config = dict(
    n_layer=17,
    d_model=128,
    n_head=2,
    n_kv_head=2,
    head_dim=64,
    d_mlp=512,
    vocab_size=3559,
    activation='tanh_gelu',
    norm='layernorm',
    norm_place='pre',
    norm_eps=1e-06,
    positions='learned',
    qk_norm=False,
    attn_scale=0.125,
    bias='all',
    tie_embeddings=True,
    parallel_block=False,
    init='normal',
    init_std_qkv=0.0442,
    init_std_o=0.00756,
    init_std_up=0.0442,
    init_std_down=0.00756,
    optimizer='muon_variant',
    lr=0.0121,
    lr_mult_down=3.0,
    beta1=0.95,
    lr_head=0.00709,
    warmup_steps=200,
    schedule='wsd',
    decay_fraction=0.867,
    decay_shape='linear',
    final_lr_fraction=0.1,
    batch_tokens=16384,
    seq_len=512,
    doc_mask=False,
    train_tokens=115100000,
    steps=7026,
    dataset='wikipedia_en',
)
Each number is 128 + 24 x the weight over its row's rms, rounded and kept within 0 to 255. Layers, rows and columns count from 0. The size above them is the row's rms in percent of the matrix's.

# layer 12 attention value, 128x128, rms 0.243, rows 60-63, columns 0-127
size [ 95 101 111 107]
[[136 138 153 141 145 137 122 142 132 122 106 121 129  86 135 169 112 128 100 120 112 125 142 126 116 143 127  84 120 159 110 105  89 170 125 127 104 138  93 124 106 145 116 116 145 140  76 106 152 111 125 138 138  84 169 122 124 102 132 168 137  91 113 124 116 121 150 122 123 176 155 112 119 127 163 160 147 131 104 185 139 122  82 125 162 115 160 143  85 149 146 128 124 154 130 113  67 107 152 129 156  78 141 132 134 105  79 131  78 133 103 167 168 169 141 114 107 136 135 175 153 135 118  93 129 113 144 142]
 [128 126 142 145 164 101 117 110 129  86 106 100 146 143 147 101 124 132 118 153 105 139 150 100 129 111 105  89 139 113 154 171 117 100 132 115 162 152  98 107  90 129 117  99 191 171 129 143 139 121 149  92 127 127 124  97  98 141 127 115  97 161 112 134 131 139 126 147 155 121 168 146 121 145 146 123 137 115 154 143 124 103  78 132 108 147 135 140 116 114 149 114 133 159 142  95 126 148  67 112 175 125 186 114 127 110  80 108  79  98 138  89 137 152 139 155 162 117 182 119  98 148 130 138 155 118 146 146]
 [189 140 126 108  83 119 132 103 139 161 105 172 114 158 131 133 128 133 143 138 109 111 114 143 141 152 152 153 152 123 150 150 153 142 107 136 128 142 101 173 122 148 147 134 154  94 119 140 174 133 110 134 145 131  97  90 128 114  99  89 113 117 130  62  81 166 122 169 141 146 155 168  95 148 150 131 171 121 129 109 110 109 120 149 126 125 102 138 148  97 110 125 102 124 151 118 143  92 127 173 116  90 139 147 114  75 111  82  94 120 127 132  95 146 130 139 145 155 128 143 124 117  93  88 110 151 100 139]
 [132 138 146 125 113 118 147 114  91 119 124 126 102  84 126 141 159 136 121 161 139 125 106 102  95 132 121 158 105 142 176 144 134 141 103 110 111 127 144 154 113 108 150 130 128 130  96 130 157 181 139 108 144 127 143 178 146 124 119 130 146 136  81 119 111 161  74 171 125 117 137 144 121 118 101 147 118 165 111 140 171 104 159  99 120 123 168 140  94 124 155 147 178  90 107 180 129 141  95 129 146 173  90 136 122 140 107 116 113  83 142 130 121 121 120  97 120  77 117 147 148 158 127  84 102 173 122  99]]
# layer 12 attention output (transposed), 128x128, rms 0.215, rows 60-63, columns 0-127
size [ 95  99 108 108]
[[159 144 120 134 145 120 129 133 128  96 136 120 132 127 121 135 132 104  98 100 161 129 160 123 136 132 163 169 105 129 158 134 155 156 163 149 121 148 147  76  96 131 120 140 123 135 130 127 131 144 165 120 144 148 113 150  53  94 115 110 129 136 128 124 156 113 144 147 137  73 130 126  96 173 138 177 145 128 131  93 151 114 141 121 108 105  79 145 118 129  85 122  67 114 140 139 145 127 143  86  90 150 173 153 163 138 116 103 159 109 157 114 147 143 111 112 145 118  61 100 115 135 113 137 111 115 109 166]
 [ 99 179 122 153 116 110 113 143 156 120  89 153 133 122 146 116 112 120 141 110 153 125 102 126 177 140 130 162  83 108 130 144  79 110 110 105 105 126 148 124 112 168 154 116  83 122 108 146 134 108 128 122 121 153  94  79 116 125 123 137 129 132 123 116 112 124 124 153 120 127 131 137 103 103 105 172 140  81 125 119 151 186 134 142  88 189 150 167  96 118 122  98 137 102  94 176 188 179 161 102 133 123 152 142 138 111 126 130 138 161 146 162 120 114 105 150 120 132  85 127 128 112 140 121 130 111 124 155]
 [131 122 128 139 119  94 133 137 143 136  77 102 149 134 127 113 119 125 129 115  87  90 118 167  90 100 125  94 130 103 117 127 124 103 100 117 145 160 140 134 149 155 127 148 120 132 145 118 145  96 165 138 106 178  76 152 140 160 170 153 131 164 155 163 152 119 108 118 140 155 126  88 162 129 112 152 133 164 149  88 108 122  86 117 176  63 165 140 126 138  99  94 115 129 109 144 127 157 152  97 121 113 161  91 126 119 140 130 150 142 147  91 109 136 108 100 116 183 126 107 140  94 142 138 127 152 146 143]
 [155 136 145 118 139  96 131 113 155 123 132  98 137 136 113 138 142 142 128 151 109 167 135 122  69 103  93 118 126 111 126 126 119 123 174 121 120 145 122 139 134 133 111  92 118 121 154 134 108 139 115 155 146 102 173 157 122 165 119 162 106  94 125  89 135 116 110 127 139 118 116 138 128 141 143 139 168 136 126 153 139 105 171 138 169 102 119 103 110 105 119 113 170 105  84 136 152  95 115 123 149 156 147 155 136 104  99 140 163 140 137 150 130 115 158 200  78 155 124  79  58  84 105 127 162  97 134 131]]
# layer 12 attention query, 128x128, rms 0.165, rows 64-72, columns 0-127
size [101 104 107 112 100 103 103  86  92]
[[114 117  94 118 136 138 126 121 123 141 169 128 132 108 117 131 110 163 125 142 150  96 134 187 141 170 123 161 154 109 120 155 148  89 140 112  99 113 120 120 110 149 152 131 120 117 149 161 130 137 104 149 111 129  80 144  89 145  86 141 130  79 110 112  96  89 121 130 112 124 159 145 124 116 127 143 109 145 132 156  89  99 103 142 121 169 136 162 143 176 115 113  94 101 166 120 121 151 150 130 110 128 154 108 124 186 161 150  89 168 157 132 177 153 109 120 117 129  86 125 174  96 107 114 131 105 100 114]
 [105 136 181 120 131 123 152  79 118 180 125 107 128 118 159 132 142  95 124 128 155 143 125 124 114 118 140 110 121 152 166  97 156 115 103 130 133 166 155 148 105  86 132  71 108 150  72 152 136 164  95 119  99 110 145 105 173  98 156 114 117 111 140 145 109 106 129 190 124 141 129 145 123 162 147 139 143 130 132 130 139 113 158 147 108 107 121 151 165 134  95 119 134 109 136 126 168 124 165  89 160 156  87 129 134 148 151 135 109 128 114  66  96 135 114 115 143  78 101 124 127 146  96 121 109 133 121 133]
 [121 175 129 120 104 137 113 130 112 140 175 109 132 106 150 148  97  95 133 165 171 129 108 112 129 141 141  99 132 123 137 109 147 140 149 163 147 126 107  91 144 135 111 127 155  98 119 155 127 109 132 146 133 131 125  90 165 115 167 123 153 140 140 156 106 113 116 128 113 141  82 145 139 138 119 114 118 118 141 133 116 124 150 189 134 126  99 108 113 154 112 183 113 109 167  85  94 154 125 134 131 108  88 113 150 130  48 104 156 123 132 147 156 138 155 136  94  97 144 172  83 121 103 101 160 114  97  87]
 [139 181 128 115 163 140 158 166 107 152 118 140 124 153 116 119 137  79 141 142 158 114 100 160 157 158  74 120  89 167 155 143 135 123 134 147 134  96 146 126 146  63 111 151 124 135 130 119 109 142 133 146 138 143  89 120 114 124 153 119 154 138  67 128 167 131 177 112 109 120 125 119 123 107  72 129 104 126 141 132 100 144  86 145 165 151 136 121 127 162 127  88 164 141 123  74 144 128 102 121 144 128 114 147 104  89 128 101  99 128 134 130 159 154 136 103 145 114 133 180 124 104 141 121  96 127 111 114]
 [ 98 124 149 149  98 151  87  92  99 113 165 129  80 134  77 135 129 102 145 154 138 106 138 161 143  88 136 134 141 117 184 140 142 134 106 122  87 124 151 108 105 129 102 136 131 123  91  95 128 110 134 122 160 110 130 141 138 106 120 144 122 113 176 136 119 134 146 107 122 142 127 124 132 106  85 112 103 121 120 174 168 167 138 137 152 175 131 135 110 154 116 100 166 171 123  80 127 169 111 152 129 128 108  85 140 109 158 116 158 159 126 129 134 131  97 132 161 173 120 156 155 106  97 146  88 136  96 127]
 [ 94 134 127 129 119 143 127  99 152 136 115 146 114 111 103 167 156 143 102 134  87 111 114 148 101 145 122 160 165 155 136 106  87 141  77 158 111 145  98 135 127 126 112 136 156 154 140 158  97 149  76 128 150 134 112 103 172  92 128 110 128  90 110 116 122 106 164 150 142 100 137 136 112  70 131 133 143 118  94 174 106 179 147 105 150 126 140 121 159 155 130  94 143 128  94 179  94 126  99 117 137 119 106 147 162 122 131 132 148 127 155  80 177 173 138 100 152 142 131 120 136 123  94 143 109 124 126 128]
 [ 97 187 157 107 124 135 141 108 128 145  98 135 109 137 115 150 121 106 110 161 111 131 125 134 146  95 108 101 100 146 156 133 130 125 116 137 121  96 172 148 132 114 168 147 136 132 137 136 149 123  71 132 124 136 164 111 119 158 126  86 128 141 126 101  88 111 124 106 141  76 119 108  80 128 159 125 116 137 116 151 137 125 135 122  85 124 162 111  74 185 151 190 137  70 112 134 156 123 144 120 136 128 171 129 153 161 135 180 156 151  99 120 118 146 119  89 101 142 120 151 128 142 104 129 123 107 144 102]
 [175 110  78 132 117 136 111 126 146 137 182 141 153 147 103 111 169 118 128 143 159  85 139 144 126 126 132 171 144 131 156 107 163 139 108 114  69 127 141 145 108 107 130 112 162 116 123  77 140 114 162 172  93 133 146 145 145 113 121 121 149 149  88 113  91 139 147 108 129 137 141  98 127 140 126  91 127 128 165 122 142 116 126 136 128 112 126 112 112 108 163 164 128 129  48 126 137 155 129 139 111  59 148 100 155 129 106 125 154 130 119 114 154 136 149  85 127 156  93 155 141 116 120 142 104 156 105 109]
 [127 166 130  92 119 134 126 132  99 132 151 141  94 130 150 157 135 122 192 162 109 120 121  68 184 160 136 114 151 133 139  92 125 110  98 143 149 112 126 121 134 135 121 145 112 122 149 130 124 143 112 141  83 105  96 177 112 189 147 106 158 122  97  90  75 152 116 150 103 127 143 177 136 104 123 154 139 128 109 134 132 160  86 139 144 111  92 103 146 130 102 137  90  94 108 114 122 131 116 108 138 129 160 137  99 120 145 143 121 127 120  85 110 135 144 107 135 169 159 142 129 166 104 149 173 122 114 117]]
# layer 12 attention key, 128x128, rms 0.168, rows 64-71, columns 0-127
size [ 99 101 102 103 103 101  98  92]
[[121 114 112 150  95 138  86 199  85 150 101 151 127 154 154 110 137 110  73 114 144 121 120 152 131 144 157 139 134 134 102 172 180 127  93 120 118 129 107 129 141 118 144 138  57 127 113 186 147 148 124 169  98 103 117 124 117 127 107 162 149 130 141 138 157 170 108 108 111 125 130  90 100 117 131 177 115 129 180 109 140 143 133 146 113 134 147 144 112 134 138 135 117 117 125 130 112 146 119 125 110 131 169 140  93 153 154  96 110 116 138  86 142 138 166 106 136 134  99 143 155 124 114 127  90 132 124  82]
 [ 99 108 131 127 126 150 108  87 141 163 160 115 162 141 133 163  88 130 140 133 145  86 150 149 112 128 148 116 132 107 156  77  80 145 156 164 131 135 136 143 100  98 152 129  97 117 103 118 139 131 106 136 135 115 138 128 173  61 100 153 154 181 138 139 118 146 138 169 134 128 135 114 120 120 154 154 116 165 156  99 144 110 151 118 130 142 133 130 161 135 144 135 130 124  86 148 135  87 145  96 139 120  88 105  80 110 114 176  84  96 153 160 137 119 107  99  99 110 119 107 131 162 143 154 148 131 153 109]
 [133 106 154 103 137 107 140 100 124 132 154 132 123  89 128 131 148 125 106 117 161 159 124 174 131 128  95 136 190 161  89 100 140 139 148 186  92 151 118 149 116  74  92 125 138 174  58 110 158 113  86 151 164 124 114 115 135 114 138 139 145 110 112  99 148 154 137 106 140 147 152 163 123 145 119 105 116 133 146 165 134 154 125 119 159 150 132 137 150 143 130 108 104 127 164  96 101 116 107 147  78 114 119 116  99 156 131 135 146  84 102 127 148 125 135 111 146 133 113 132 112 107 129 136 140  93 145  72]
 [108 158 123 150 126 163 121 160 114 108 169 157 100 156 128 130 122 140 138 124  91 155 130 105 144 154 107 113 144  78 178 112 147 158 102 110 149 119 170 123 118 118 146 138 133 136  62 156 122 111 132 120 129 123 101  98  94  99 118 101 149 125 139 116 139 107 221  99 137  98  83 117 129 145 111 154 164 145 139 104 117 149 137 113 118 135 123 112 100 155 136 149 153 137 144 128 149 123  98 136  98 136 144 117 123 147  99 105 102 117  94 149 175 136 155  75 150 150 127 163 129  93 148 124  94 122 130 138]
 [124  99 118  94  90 207 122 107 111 122 114 102 148 187  90 134 106 132 127 131 172 138 141 133  69 170  78 156 151 162 138 139 132 164  89 106 120 125 140 151 120 152 139 146 142 141 139 126 103 136 118 118 112 138 147 156 131 117 115 121 155 124 161 118  70 147 165 152  75 102 114 118 125 122 129 115 110 156 138 144 126 136 120 158 111 146 140 163  70 100 130 129 139 111  93 155 133 136 136 119 124 126 131 129 151 147 133 115 131 117 103  80 124 153 106  99 138 143 146 133  86  88 169 129 153 118 127 135]
 [ 73 144 125 101 100 146 115 134 135 194  95 143 147 132 132 159 128 110 140 151 122  80 117 147 126 124 149 103 190 153 139 117  94 125 143 110 135 158 145 120 113 163 137 144 133 130 143 118 103 134 154 151 107 125 115 121 102 176 143  99 166 117 127 121 112 131 127 133 104 133 139  89 152 126 155 163 140 119 125 125 139  95 196  93  79  99 106 151 108 136 139 125 163 110 114 142 106 131 162 149 133 101 149 131 148  79 157 121 123 118  82 109 155  92 138  91 152 109 140 156  98  82 102 134 106 135 136 131]
 [176 165 161 159 104  93 174 128 137 116 150 115 173 174 125 131 111 142 113 155  93 154 120 118 163 100 155 131 124 167 141 125 115 129 109 120 125  98 140  96 121  87 141 161 154 147 127  99 108 145 112 133 135 110 118 106 114 109  75 132 177 132 132 109 111 131  89  93 156 160 150 129 125 125 166 168 147  61 131 103 133 155 153 123  91 142 131 139 109 124 127 155 108 144  85 143 117 100 121 142 103 109 114 141 103 157 121 163 109  99 146 103 121 111 110  98 184 152 130 105 123 149 123 109 132 144 125 106]
 [182 146  88 100 123 120 153 128 138 160 165 115 108 133  71 140 159 151 115 107 113 131 138  95 137 142  93 140 137 156 139 158 117 115 140 122 141 123 140 135 113 117 140  92 126 114 100 107  74 157 137 126 100 138 150 159 121 147 158  78 106 127 138 117 132 119 126 138 129 116 106 132 138 165  76  93 121  99 179  76 122 134 108 130 121 104 145 149 141  87 132 182 105 114 124 109  93 110 130 151 141  97 142 139 187 159 129 148  99 143 133 131 146 130 142  97 147 105 142 157 130 112  99 164  88 137 163 155]]